Weights of a small GPT-style language model, trained from scratch on English Wikipedia.
Size: 11 layers, width 256, MLP 1024 squared ReLU, vocabulary 939.
Architecture: normalized queries and keys, value embeddings, learned residual scales.
Training: a variant of Adam for these matrices, 148M tokens, 6207 steps.
Each number is 50 + 12 x the weight over the matrix's rms, rounded and kept within 0 to 99. Layers, rows and columns count from 0.

# layer 2 MLP up, 1024x256, rms 0.116, rows 143-197, columns 64-127
62 53 61 51 43 42 34 35 55 55 54 51 37 45 46 47 33 71 53 37 20 45 57 49 52 61 55 53 62 67 48 53 73 38 54 65 39 39 74 67 44 42 51 43 53 46 52 52 43 57 58 56 63 44 51 40 50 58 56 55 21 65 43 53
38 64 48 67 59 58 50 52 55 49 57 56 63 64 49 58 71 63 55 40 43 60 26 48 44 24 31 40 58 45 63 45 24 39 65 46 57 66 35 51 60 90 41 54 38 44 66 28 42 56 30 48 65 38 40 35 34 69 43 39 58 52 41 49
42 52 47 42 54 59 56 48 51 61 49 35 61 68 31 39 58 56 53 59 33 43 53 41 38 48 56 48 50 75 33 39 41 60 33 47 44 65 70 57 38 52 32 54 74 83 52 52 65 64 62 77 75 36 51 40 46 67 58 52 53 49 56 36
50 55 33 52 53 62 37 36 31 50 48 68 47 53 40 52 55 34 53 64 38 46 34 37 66 62 41 52 66 40 43 45 54 37 56 43 37 46 32 54 47 50 51 68 57 50 48 68 66 34 58 33 53 50 45 41 36 48 24 54 52 62 41 42
49 48 51 61 70 62 69 54 69 65 63 31 55 82 57 59 36 40 36 67 50 37 45 51 64 47 46 28 61 50 50 56 55 42 46 48 57 73 44 47 48 47 46 22 86 64 52 53 58 53 51 55 49 45 26 43 33 46 42 69 41 59 79 36
44 71 40 42 50 47 46 56 45 41 58 68 49 31 46 46 69 69 44 69 41 65 38 24 58 57 47 46 63 54 49 58 45 59 34 64 61 80 49 51 57 60 36 55 48 61 42 50 57 43 63 55 62 43 54 54 43 44 41 42 51 37 82 36
41 41 42 48 61 48 42 50 54 40 39 61 63 47 44 55 67 59 50 68 53 36 58 63 68 38 49 46 66 46 35 69 52 27 51 53 46 41 48 53 52 52 65 47 52 38 60 46 52 57 30 53 47 38 46 60 55 55 38 49 70 49 58 67
40 46 72 55 53 70 57 38 45 56 31 65 58 69 52 49 34 51 57 51 58 46 36 66 54 58 46 47 62 51 47 42 52 56 44 31 44 65 54 72 38 41 46 49 59 84 60 62 67 45 49 59 71 62 61 33 42 41 50 60 50 53 53 56
56 62 47 40 47 66 63 55 53 44 43 35 59 65 50 56 35 44 36 32 54 50 50 41 58 77 47 36 51 74 61 49 45 35 43 39 57 44 53 24 44 56 41 38 60 28 39 40 82 60 74 47 67 66 28 63 62 48 48 65 42 47 83 46
56 55 45 56 54 40 67 42 49 58 57 69 45 67 47 55 53 37 50 48 60 80 58 55 54 51 58 24 66 48 68 53 59 57 42 68 40 38 70 54 36 54 38 45 37 49 43 27 60 41 63 43 54 53 52 46 47 38 46 54 32 49 71 33
64 49 39 45 55 44 43 61 41 45 48 49 44 64 46 26 46 54 45 45 32 66 52 43 84 43 49 37 67 61 63 51 64 22 52 63 40 68 59 79 52 46 35 39 50 43 46 57 65 43 48 44 60 49 55 32 58 46 45 64 46 55 47 56
27 59 37 62 49 72 54 49 53 63 55 59 50 62 39 54 71 53 47 45 46 53 22 32 53 49 58 33 67 70 62 61 56 62 49 41 54 58 49 50 34 53 47 43 64 62 73 44 49 41 24 55 60 36 48 46 47 45 51 59 52 36 40 42
21 60 60 49 74 56 49 51 57 37 64 68 51 67 29 44 46 27 53 32 60 66 53 50 44 48 39 51 53 44 52 61 38 46 35 51 71 53 43 57 58 45 40 41 52 71 36 47 34 65 64 55 37 59 59 61 43 61 58 57 55 51 45 41
38 68 44 40 65 64 43 32 56 60 52 56 42 35 46 50 40 50 38 63 54 51 46 43 60 56 64 31 61 62 65 46 47 49 62 71 48 41 81 51 46 66 36 48 56 28 42 43 91 56 49 30 50 30 43 63 48 55 38 57 53 48 78 46
24 62 40 66 61 68 61 41 37 62 46 42 67 55 56 42 37 50 39 29 66 25 44 61 70 39 29 52 58 62 59 75 48 34 39 39 51 49 55 60 46 45 63 49 12 55 46 49 58 55 34 63 39 66 37 57 52 56 58 69 53 46 57 60
39 44 46 58 48 42 76 33 57 48 52 48 61 54 48 45 57 61 45 26 43 46 23 52 58 40 58 24 65 49 50 61 48 37 63 47 47 90 65 47 43 69 50 68 29 68 68 25 59 42 54 38 49 45 28 61 28 41 44 57 64 31 64 65
41 57 42 59 61 56 41 43 39 42 71 47 55 51 43 62 57 61 59 34 45 57 46 62 46 26 57 51 71 46 49 54 73 31 60 63 63 63 48 51 52 56 33 54 48 66 48 37 52 68 32 27 55 59 26 42 44 73 54 54 36 60 43 37
55 56 54 54 46 54 45 27 49 65 42 53 65 31 50 56 49 53 35 65 57 57 41 43 50 35 48 59 39 48 71 64 46 58 61 78 62 62 52 45 46 78 34 47 52 59 53 47 44 43 56 44 46 41 55 44 44 63 41 56 25 36 60 43
59 69 59 38 56 38 45 40 43 40 44 65 40 44 45 25 51 52 46 46 42 35 33 60 40 49 50 51 50 46 49 62 51 48 69 45 66 55 25 30 56 65 50 38 35 49 37 42 40 54 47 35 41 50 48 62 52 45 30 39 69 35 66 59
60 45 48 46 53 51 78 46 39 40 38 45 44 61 55 39 49 33 49 41 39 47 41 55 78 44 63 37 73 53 59 56 59 58 58 63 41 43 37 53 64 64 39 39 53 66 43 21 32 40 37 65 38 44 42 55 53 42 49 62 51 60 41 56
54 38 50 52 56 66 24 26 64 65 53 53 35 43 32 63 48 51 62 39 53 58 40 35 48 70 51 47 57 66 56 46 60 37 64 64 57 27 67 32 29 42 40 29 56 73 78 63 47 63 62 55 47 28 45 68 63 56 43 77 42 43 49 52
51 51 40 39 46 49 41 43 49 58 60 48 55 49 49 53 55 66 59 42 44 40 51 49 72 53 51 64 41 49 55 55 46 30 42 42 50 62 49 50 63 46 60 51 71 58 46 54 63 63 44 45 71 47 45 28 40 47 39 62 62 62 77 77
28 88 66 62 45 32 43 53 60 45 43 35 51 43 45 38 62 85 58 65 39 32 47 63 61 44 71 54 38 46 41 62 37 53 57 42 45 71 64 59 43 75 50 56 37 42 56 70 78 49 50 49 61 44 43 56 45 45 45 38 41 61 74 57
38 72 54 52 50 37 72 35 51 29 46 38 75 56 40 31 69 65 32 50 17 73 58 71 47 53 75 46 50 51 56 55 68 42 68 42 42 59 70 53 43 76 39 17 39 37 31 41 73 33 43 38 55 31 56 27 60 37 43 48 39 49 42 82
24 50 30 61 52 57 44 62 36 37 31 49 58 28 32 52 39 64 63 30 57 50 45 58 63 41 55 50 51 62 47 80 41 59 52 34 47 63 54 62 58 65 19 39 28 51 33 63 48 42 21 57 62 35 60 43 36 38 46 59 40 34 63 58
41 51 46 46 58 51 41 13 50 49 61 51 28 63 57 60 44 33 82 31 55 59 35 46 47 51 51 56 91 52 51 62 67 50 45 46 69 51 42 53 61 71 31 44 43 37 68 37 58 51 38 60 61 33 57 46 33 33 60 54 53 60 53 41
52 60 57 41 69 60 53 32 53 28 50 29 45 69 52 66 46 58 73 26 54 58 51 57 55 60 49 38 54 50 33 55 53 36 36 55 39 45 39 24 45 47 40 32 51 52 75 44 57 55 66 61 62 59 46 21 46 60 29 84 20 57 54 49
53 35 33 34 70 60 45 59 44 48 35 38 84 66 53 46 41 61 66 39 40 29 37 61 66 29 59 41 49 61 79 53 56 23 56 61 43 56 44 38 44 45 27 41 53 38 46 42 60 64 40 56 32 48 46 48 41 36 39 99 55 58 67 78
50 52 35 28 70 44 64 39 30 44 56 59 38 49 59 45 55 38 41 58 41 56 48 53 48 62 35 59 41 41 42 52 59 20 43 51 59 47 36 44 54 45 51 88 35 40 69 36 68 34 66 63 48 70 24 74 49 63 39 41 51 60 37 50
59 44 65 35 45 67 50 56 50 39 65 60 56 47 59 47 35 61 40 65 46 43 39 77 53 39 40 58 81 59 53 36 49 42 59 78 54 72 28 53 37 70 58 27 55 59 46 53 44 53 40 62 72 62 41 43 54 43 61 47 48 67 75 60
50 69 56 45 59 59 57 63 44 53 25 60 56 37 60 50 32 52 40 61 63 33 54 61 65 58 39 53 66 48 52 60 31 38 30 81 72 57 51 37 56 51 42 32 54 57 38 51 60 65 40 44 58 18 38 41 54 30 47 41 57 32 75 69
29 63 78 42 54 64 26 48 38 52 47 55 57 82 61 70 45 41 74 44 63 30 41 58 58 47 55 54 54 61 35 58 63 56 56 56 67 59 50 41 67 58 37 48 76 70 51 55 62 24 62 60 82 33 58 34 49 58 46 49 27 62 41 49
67 53 38 56 58 46 54 57 42 37 55 43 49 49 46 45 56 52 52 58 34 89 48 43 63 62 82 31 48 49 67 71 72 43 36 48 40 45 48 48 40 45 45 36 34 51 69 60 53 50 36 44 53 38 48 57 40 45 41 65 37 43 55 41
41 74 36 45 51 38 55 55 43 72 41 60 50 45 44 43 70 47 39 40 39 52 46 54 40 47 63 44 50 42 60 55 50 49 51 58 50 38 55 52 51 68 46 60 59 41 47 44 48 44 53 46 47 35 34 51 49 78 47 53 48 52 60 46
29 37 56 57 53 47 59 31 60 58 62 59 68 69 54 34 65 36 26 56 46 49 67 52 64 50 72 36 56 47 51 64 51 29 59 67 32 54 35 59 37 40 48 68 51 57 73 14 70 30 43 87 59 57 60 50 43 69 51 69 49 61 76 63
51 32 35 67 57 48 40 28 59 56 46 47 47 55 41 63 53 53 32 62 39 46 49 54 52 48 55 58 52 49 70 50 37 51 58 52 61 69 34 61 54 61 19 31 55 44 44 31 67 48 40 34 48 43 54 59 47 65 56 49 41 40 43 40
02 62 50 53 38 40 50 53 47 61 72 54 57 52 20 53 33 70 48 35 58 36 23 36 48 68 58 54 51 64 38 69 32 34 62 59 52 58 55 63 49 53 45 53 45 55 70 33 48 65 46 50 58 42 44 28 49 27 54 68 54 41 40 50
51 55 54 56 42 54 44 58 45 58 53 54 42 27 46 46 67 66 52 52 42 51 40 37 50 55 33 51 37 41 56 66 49 53 58 66 64 39 54 43 52 41 52 25 40 67 36 52 42 62 44 49 53 22 10 60 32 58 37 61 52 53 65 56
20 61 38 36 40 40 47 29 57 29 61 48 72 43 48 39 56 59 55 37 41 62 43 25 53 38 48 53 56 41 49 71 53 46 54 43 50 48 41 59 59 75 27 51 26 26 55 44 54 47 44 44 54 61 44 37 49 54 35 57 57 47 65 66
45 52 37 68 47 89 60 36 58 27 47 52 44 73 50 31 51 41 53 17 54 34 53 65 57 58 53 58 79 77 37 54 45 55 43 44 44 41 68 32 69 76 55 31 49 57 67 49 63 71 66 47 58 44 54 71 40 63 29 54 58 29 48 54
31 50 29 66 47 69 43 10 52 55 54 66 55 54 38 65 87 55 53 26 43 80 42 22 74 44 43 53 59 63 54 62 49 45 41 44 60 44 46 59 53 51 35 77 47 42 61 41 73 47 56 79 68 47 63 65 44 47 26 57 52 73 59 48
49 47 51 53 48 46 68 47 54 55 41 48 63 67 47 45 51 46 39 42 41 56 54 60 43 62 54 58 44 76 49 63 36 58 60 65 54 43 52 53 46 62 35 35 42 73 46 41 65 60 57 24 74 75 49 48 37 57 44 51 39 29 75 51
57 60 53 22 66 40 52 53 55 56 59 52 40 46 37 53 56 44 59 67 51 56 31 33 50 41 48 42 58 51 67 69 51 31 78 43 30 56 34 59 52 41 43 77 37 43 48 35 58 49 66 38 53 49 58 54 42 39 64 74 46 64 54 41
49 39 46 66 54 44 64 39 37 51 38 46 55 57 40 26 49 57 49 54 43 63 59 45 60 54 46 42 41 47 71 61 45 38 52 51 49 31 65 60 63 37 46 53 46 39 64 48 47 61 63 54 59 55 34 60 47 33 33 61 56 49 51 46
37 67 54 46 86 44 54 57 46 40 38 27 57 63 45 64 36 72 45 31 63 38 46 62 65 55 67 41 54 46 53 46 60 50 72 37 45 69 37 34 42 49 55 70 30 56 45 46 46 56 36 51 33 47 44 44 47 70 42 57 26 55 47 46
54 54 57 46 54 29 46 46 21 44 33 40 60 51 56 49 49 55 57 69 61 68 55 58 56 42 56 42 45 51 36 48 53 60 38 34 71 60 39 55 52 48 62 73 36 36 51 57 78 42 58 42 68 59 38 70 63 40 38 46 66 81 36 65
50 55 33 58 69 44 54 36 40 36 27 56 37 37 38 36 55 56 68 69 37 30 44 38 62 45 67 32 49 62 41 66 60 50 37 32 42 60 50 44 39 49 25 55 44 59 46 60 42 51 34 36 37 42 48 45 51 40 20 49 51 61 42 60
45 71 47 29 60 35 43 45 38 72 62 40 36 50 52 54 63 65 51 13 44 53 41 47 60 36 67 55 57 47 54 55 78 34 55 38 45 61 36 47 36 45 52 58 45 37 65 34 54 63 51 59 57 30 35 26 47 80 30 57 58 49 57 59
68 46 33 41 34 79 42 56 46 68 50 60 73 69 53 69 55 71 49 35 58 63 47 61 48 40 47 46 50 53 30 41 65 45 76 52 51 46 61 56 42 53 41 48 39 32 57 54 74 58 53 62 64 32 47 35 48 48 37 62 55 35 74 54
43 64 32 47 54 49 32 25 47 55 37 73 55 46 39 46 54 47 47 47 52 51 59 51 56 36 62 56 42 48 71 75 38 73 56 40 55 53 26 62 47 73 46 46 60 59 56 36 68 54 40 32 33 27 50 58 50 60 45 51 63 47 48 61
23 62 47 38 64 51 52 57 50 58 52 42 39 39 24 55 76 69 66 22 46 43 43 40 52 54 67 47 50 63 68 64 36 52 48 53 64 57 80 51 51 43 38 69 49 27 43 33 61 56 55 37 67 52 16 48 53 41 39 47 48 46 47 34
41 40 35 50 60 41 48 58 33 68 50 63 61 51 26 36 49 43 49 50 46 63 62 41 51 70 46 39 34 68 51 55 38 30 44 60 48 56 54 55 56 31 31 49 82 25 58 39 66 58 45 67 54 43 35 48 34 42 56 44 39 43 76 50
59 55 72 42 71 57 34 60 13 20 54 58 70 46 65 51 20 55 57 62 61 39 43 65 60 38 63 36 68 49 43 47 47 45 38 32 78 72 38 43 53 33 48 43 66 49 48 48 52 36 49 65 36 30 44 51 25 38 59 76 40 43 59 54
15 44 60 37 70 71 65 45 51 62 72 31 58 37 38 56 42 67 45 60 55 46 48 29 73 61 51 59 64 58 30 42 62 52 83 54 25 28 46 49 39 55 63 56 31 49 55 33 56 34 67 49 51 41 53 63 29 69 37 57 41 53 41 29
62 48 47 38 54 42 42 23 34 78 47 39 58 65 42 53 50 60 41 69 54 55 47 59 66 43 61 42 54 52 50 45 56 37 54 56 57 38 47 43 34 42 49 64 64 58 50 48 79 30 45 38 45 49 52 32 46 38 35 70 57 63 49 58
# layer 2 MLP down (transposed), 1024x256, rms 0.109, rows 143-196, columns 64-127
26 49 57 50 52 49 64 60 52 41 53 43 46 67 53 46 16 49 45 49 52 49 47 49 57 45 75 53 49 42 65 43 45 55 56 44 41 53 69 80 53 42 61 71 36 42 57 67 35 28 51 68 35 53 47 47 53 57 32 62 47 36 32 73
45 43 48 28 60 39 32 47 56 64 56 21 56 41 71 48 21 50 44 52 41 43 27 39 67 56 47 43 41 40 36 75 41 50 33 59 71 41 43 46 44 26 48 43 44 62 36 39 29 59 42 49 48 56 56 42 43 45 55 30 59 48 49 60
51 38 54 52 71 62 57 33 13 44 46 55 58 47 63 49 32 49 39 50 57 61 49 46 31 36 30 51 61 63 53 63 39 34 36 40 59 40 56 51 44 35 40 35 58 42 57 53 50 36 26 49 30 63 42 38 47 43 35 50 49 35 46 46
45 36 57 53 68 47 25 35 40 43 49 80 47 32 37 53 34 40 61 67 49 43 81 67 56 52 42 57 54 47 37 60 37 62 52 32 77 24 58 18 35 51 48 35 52 40 41 38 50 47 56 56 58 61 57 42 69 58 48 51 50 56 57 37
41 55 32 75 48 50 30 34 60 27 49 58 59 28 48 61 54 71 60 32 46 40 65 60 57 23 30 42 59 47 36 52 52 44 69 59 42 27 41 64 51 36 50 40 29 44 51 47 47 56 49 42 46 52 73 53 48 56 72 31 31 35 54 68
70 46 59 44 46 52 48 68 69 46 59 58 40 46 57 40 51 39 30 68 40 56 55 64 47 65 46 34 50 60 53 53 51 30 52 70 73 24 45 61 48 51 77 54 43 43 58 36 33 56 26 59 32 70 53 72 44 68 58 36 70 33 55 62
56 52 36 59 52 62 56 39 64 35 52 47 53 68 59 36 48 32 41 43 49 42 35 35 60 59 41 43 18 48 47 40 50 55 59 56 51 55 78 35 56 63 56 43 68 47 32 52 61 40 43 52 51 35 44 18 77 53 26 45 51 54 54 52
49 47 68 36 49 38 66 43 48 54 54 40 42 28 40 58 35 51 68 43 44 40 52 52 57 56 59 46 47 45 45 50 43 46 49 67 45 49 59 80 55 43 38 38 52 70 60 40 44 53 34 52 56 59 41 38 44 68 60 39 60 41 54 35
54 33 33 85 59 54 59 54 61 72 51 47 45 66 70 62 52 36 78 31 76 54 48 60 47 46 60 41 81 44 53 28 68 60 54 49 37 63 43 48 42 57 52 54 63 57 56 53 52 49 49 42 52 31 46 58 53 36 74 47 47 63 36 58
42 46 28 29 44 56 73 61 32 47 61 51 64 31 73 60 47 61 30 39 78 66 40 67 49 46 74 37 43 47 29 45 28 58 52 65 39 46 53 61 50 40 57 47 25 35 53 53 58 55 47 53 72 41 52 43 58 64 44 46 49 42 57 66
38 47 51 45 61 51 58 45 47 45 75 53 58 56 57 55 51 75 38 44 68 43 49 55 53 60 39 40 67 44 40 49 34 69 39 48 58 40 55 70 51 35 37 50 66 42 44 43 60 64 46 38 44 64 38 61 50 81 64 40 37 26 49 41
35 46 36 45 65 60 57 64 51 48 53 31 49 63 70 65 60 69 42 40 50 32 33 39 70 49 47 47 35 45 34 39 24 45 47 51 48 45 50 50 57 62 82 73 33 52 45 55 58 62 56 43 53 44 33 58 52 39 51 52 61 39 38 76
82 47 36 56 52 55 49 79 46 66 32 36 82 62 44 41 53 54 47 52 48 64 57 47 40 35 65 51 49 36 34 37 38 69 32 49 60 39 47 38 63 19 34 45 48 53 47 54 39 48 77 63 62 50 50 49 76 38 25 44 46 68 44 44
45 63 43 63 41 34 46 53 54 62 70 42 56 63 60 33 41 27 45 27 30 52 53 40 57 52 67 61 43 39 48 40 64 42 52 37 58 43 51 61 38 53 53 67 65 69 63 38 49 44 67 53 53 68 48 35 83 57 48 58 55 40 42 40
61 56 55 39 32 58 42 55 53 67 57 38 37 78 38 54 50 33 38 70 36 46 50 43 60 33 53 55 61 49 45 42 65 52 43 33 23 42 35 40 37 66 49 44 27 42 56 39 45 58 49 66 34 30 44 46 54 51 38 64 63 53 56 53
38 65 75 58 65 45 57 63 52 52 52 45 58 41 51 63 40 62 40 65 79 48 45 65 41 40 43 37 49 63 54 55 52 58 40 42 42 43 39 44 79 60 57 46 54 55 51 49 43 55 50 56 47 27 61 45 43 16 33 52 76 51 31 51
43 43 35 58 48 58 40 56 61 44 61 28 73 24 59 58 59 47 63 66 65 78 57 49 44 60 41 52 36 51 52 67 28 81 54 56 49 30 51 34 48 56 33 43 63 57 52 48 39 49 51 46 47 50 59 50 69 55 39 36 55 56 59 53
71 58 50 52 52 60 36 60 70 40 51 41 55 56 43 59 54 52 51 32 42 54 49 34 48 49 48 68 31 57 69 30 35 47 37 48 37 59 30 48 58 50 62 72 71 58 55 67 62 50 76 47 30 32 57 49 67 67 59 39 59 49 53 50
45 53 48 47 52 50 42 79 40 46 64 57 50 30 51 51 35 57 59 39 48 64 55 50 47 61 32 52 35 47 48 41 55 80 61 40 61 42 40 53 55 55 38 64 42 63 57 85 25 62 24 39 64 37 66 27 62 68 69 34 61 72 71 62
36 39 71 45 53 35 50 56 43 32 39 59 36 58 58 48 48 54 39 57 62 41 56 43 48 79 55 53 63 61 40 51 57 35 40 74 53 38 71 48 71 52 54 47 38 70 41 53 64 39 48 54 49 62 38 42 37 54 35 63 47 39 61 47
44 54 42 46 76 33 53 49 68 34 40 70 67 38 61 52 23 73 45 59 60 37 54 46 64 43 43 32 51 39 62 44 18 60 56 53 42 46 37 41 44 77 57 51 53 59 43 23 39 36 41 51 62 54 70 54 63 38 69 25 64 46 59 46
51 36 30 39 61 47 44 38 26 26 48 47 70 43 55 31 42 39 37 77 89 63 57 37 35 42 21 36 60 32 59 48 45 40 39 42 65 66 43 57 52 54 50 45 78 51 48 51 42 61 68 56 42 57 33 63 59 45 61 31 41 73 43 58
53 54 26 55 51 59 75 63 35 58 53 28 50 36 55 58 52 39 31 37 52 56 40 32 41 32 42 68 28 58 53 35 55 51 45 42 62 56 51 45 46 62 57 40 58 44 51 55 51 46 45 29 31 11 52 46 43 69 35 65 31 60 47 61
49 59 63 47 75 58 41 63 62 49 51 48 62 56 53 27 57 36 43 45 45 58 54 28 44 33 36 35 46 51 59 58 44 52 30 61 33 45 50 53 73 56 42 53 57 54 56 36 35 43 43 48 62 54 53 76 48 58 42 50 91 61 24 51
43 70 58 48 46 43 58 44 36 44 65 48 57 42 44 70 47 57 22 51 39 45 62 59 60 42 48 55 70 53 48 47 31 40 54 35 40 51 30 63 23 67 44 89 59 63 63 45 36 27 38 66 47 63 59 57 64 67 69 37 49 60 48 41
70 63 60 39 66 60 57 49 57 34 50 40 42 46 71 48 34 71 68 58 48 39 53 54 47 42 51 69 56 44 49 74 65 52 34 73 63 42 35 59 34 45 59 37 49 48 59 41 46 43 81 34 26 49 43 48 39 41 58 60 71 50 51 42
60 43 61 28 44 67 29 37 41 51 67 58 47 34 29 58 64 79 54 53 55 50 43 76 43 58 57 66 64 67 46 51 22 54 58 70 42 50 06 64 55 72 57 67 40 67 64 53 76 38 33 52 54 60 63 46 41 61 46 47 53 49 78 17
32 51 50 56 45 47 23 53 50 58 60 54 71 41 57 48 69 58 37 69 60 85 43 43 68 51 49 35 61 84 47 57 57 43 56 54 22 34 55 46 22 74 44 37 55 49 31 54 39 49 36 40 29 62 44 44 48 39 61 54 65 55 64 50
74 51 71 62 57 45 43 66 47 77 46 47 26 38 36 49 56 29 37 52 28 67 53 40 43 63 49 47 54 73 46 65 50 46 56 55 57 65 53 37 47 43 45 44 52 16 43 55 35 44 26 26 65 33 52 82 64 79 41 63 38 31 58 24
58 52 69 41 63 50 61 38 58 76 71 58 30 45 37 62 60 35 55 31 51 53 57 47 32 44 51 45 61 34 50 55 57 58 55 53 56 46 32 48 50 70 45 35 33 53 58 46 57 45 68 48 53 36 62 20 59 55 53 42 43 44 49 44
51 60 34 54 54 48 49 26 48 48 42 73 75 64 62 48 53 61 44 37 44 56 43 42 62 27 56 42 57 51 61 47 67 45 57 39 36 55 64 50 55 36 46 61 46 33 61 43 31 60 44 51 56 50 34 73 40 32 60 50 52 54 52 34
72 52 56 44 41 47 42 54 59 57 54 41 31 61 58 53 43 60 62 56 32 48 42 45 29 50 50 55 53 43 83 34 31 26 41 35 27 43 34 45 50 44 59 38 54 25 40 59 69 58 50 62 49 45 58 21 55 47 40 48 35 50 56 52
55 45 49 47 43 65 62 43 56 47 45 45 51 39 44 66 57 53 31 63 57 41 56 53 60 40 62 60 40 58 66 44 52 46 66 38 59 49 28 35 30 38 77 57 55 35 70 48 52 33 48 37 42 62 42 47 57 46 74 47 40 68 50 53
50 54 55 39 59 62 41 52 50 43 52 52 35 26 56 50 52 39 41 55 42 43 54 29 40 45 31 44 32 63 61 51 47 42 49 45 53 62 28 68 57 49 61 58 61 34 35 54 41 45 61 37 65 61 56 42 48 42 42 53 42 56 57 23
54 37 45 40 37 61 40 66 39 48 57 41 44 47 60 34 43 52 51 57 41 56 55 43 54 49 41 45 29 46 48 59 45 24 54 82 48 48 35 40 53 44 43 78 57 55 43 39 40 39 32 49 58 68 57 42 33 60 45 29 51 20 53 42
41 48 61 45 42 61 45 70 53 55 55 45 39 92 65 59 30 68 40 52 58 69 50 38 66 75 55 62 49 41 52 38 75 65 67 45 49 64 52 46 36 38 37 34 62 58 44 45 47 43 61 60 51 63 30 50 58 40 49 60 62 50 70 62
36 35 50 29 52 51 28 59 43 56 52 16 48 54 46 34 50 67 53 60 78 58 66 53 62 60 39 46 56 37 45 39 54 43 61 41 40 46 46 59 43 64 52 38 65 41 41 61 64 50 60 43 48 36 47 74 53 50 50 23 39 53 50 51
18 74 12 51 49 59 52 36 26 37 31 53 53 75 50 37 52 67 38 43 41 61 57 53 56 54 62 41 42 63 69 39 49 40 61 50 47 42 59 44 62 60 42 55 45 72 39 61 28 48 54 52 46 64 41 64 59 41 54 63 29 32 23 52
40 58 47 69 54 69 53 72 71 44 50 43 42 69 50 37 57 53 42 40 53 42 23 58 65 42 67 41 49 41 55 54 36 18 48 80 56 59 29 52 53 35 33 54 39 51 53 65 47 26 39 52 51 54 37 50 39 52 66 64 54 41 38 64
87 46 67 51 52 50 66 79 39 53 52 55 50 49 46 56 48 55 61 37 51 34 66 48 39 48 60 52 58 58 57 66 53 48 33 48 51 50 41 32 50 52 70 39 44 56 43 48 54 37 27 59 68 39 41 50 48 25 54 37 50 47 48 57
70 33 54 50 54 63 64 28 61 44 42 48 43 22 70 54 34 41 64 49 67 66 52 51 49 34 60 60 27 43 54 21 48 57 47 65 48 55 34 52 40 52 51 39 41 57 59 29 40 57 67 42 56 52 62 70 51 60 72 44 41 53 58 31
52 53 38 65 50 40 53 58 49 46 74 62 48 44 42 42 51 45 43 49 36 53 73 42 59 33 45 48 65 37 54 54 56 41 57 54 49 35 64 58 50 62 29 44 49 57 67 57 47 44 58 76 44 62 53 59 61 41 41 57 42 68 41 50
62 48 43 36 36 51 40 60 47 37 46 36 42 45 64 47 60 46 41 47 30 43 45 47 63 57 54 58 50 59 66 49 62 55 50 48 56 66 55 55 54 64 50 45 52 56 58 40 61 50 43 36 43 42 51 19 70 39 53 61 48 20 55 61
43 49 66 49 63 42 61 67 30 45 60 42 37 45 58 47 42 71 39 28 53 66 73 49 48 59 45 68 49 34 53 51 59 33 44 71 58 66 38 46 65 38 51 22 53 41 59 51 21 48 46 59 37 59 52 56 48 50 61 63 48 30 55 33
68 37 85 47 46 60 40 57 70 49 38 63 53 40 37 71 66 52 56 58 50 47 48 62 33 30 42 47 42 60 45 62 60 51 49 87 65 46 52 78 46 64 52 46 25 72 46 53 42 24 39 59 61 67 39 40 47 66 73 40 43 62 46 64
49 42 53 48 55 67 52 71 51 74 43 78 45 51 37 47 57 58 65 15 58 27 39 42 32 48 54 47 53 41 54 47 53 58 51 55 50 46 35 51 50 43 46 40 39 50 73 46 25 55 49 43 53 62 64 53 80 77 60 58 32 47 73 44
36 45 52 50 42 44 47 46 49 55 56 56 44 45 68 43 54 57 38 51 54 49 53 59 50 54 54 48 43 32 45 54 64 56 26 48 58 46 53 32 56 61 59 44 64 34 57 66 44 53 49 41 53 55 54 31 55 53 41 45 22 64 59 63
62 35 52 50 36 44 55 54 52 55 55 46 42 37 55 41 62 27 65 61 37 64 51 53 55 55 74 46 29 50 51 48 51 46 47 29 62 55 54 60 37 42 45 71 68 46 34 33 22 69 25 61 55 65 48 70 54 39 37 30 40 48 43 44
44 67 50 32 52 28 45 58 46 43 57 59 44 26 47 58 47 49 54 78 50 47 49 53 56 55 32 62 40 34 57 48 50 50 35 24 43 56 42 30 53 46 47 57 39 50 67 42 36 66 63 50 58 47 36 32 62 40 67 46 55 47 49 40
51 60 36 66 58 44 68 63 30 58 53 57 31 70 53 55 57 34 63 45 38 52 34 57 65 60 47 48 53 47 39 38 32 43 74 63 42 43 67 51 70 60 27 54 61 41 45 29 57 45 50 43 73 55 44 53 42 51 55 59 74 27 41 41
41 38 53 42 43 42 43 26 46 47 35 59 63 56 63 35 87 60 51 58 19 39 67 56 57 42 39 64 25 58 31 48 52 42 48 70 53 47 54 53 42 60 47 50 45 52 43 48 50 38 18 50 62 62 49 50 60 60 65 57 44 30 65 55
61 52 36 48 47 57 34 67 47 63 50 50 44 60 46 60 47 60 32 43 53 62 38 50 57 54 31 49 47 47 54 55 39 74 76 61 47 49 35 49 35 29 51 45 36 55 60 46 53 48 41 65 45 57 47 48 40 61 61 50 39 50 59 31
25 41 42 81 64 50 40 39 48 70 43 68 62 39 41 62 51 46 55 42 46 48 76 61 48 36 45 63 43 58 59 20 49 36 44 47 59 42 43 77 69 37 36 45 39 38 57 43 55 46 38 82 40 46 59 39 42 39 43 56 77 44 40 52
79 39 61 51 41 67 37 30 46 40 43 55 43 61 36 38 30 41 56 33 25 74 43 56 40 50 31 65 62 49 33 29 45 26 53 38 70 68 37 54 56 81 48 74 29 51 68 63 66 45 61 33 55 53 33 54 46 17 44 34 42 52 35 48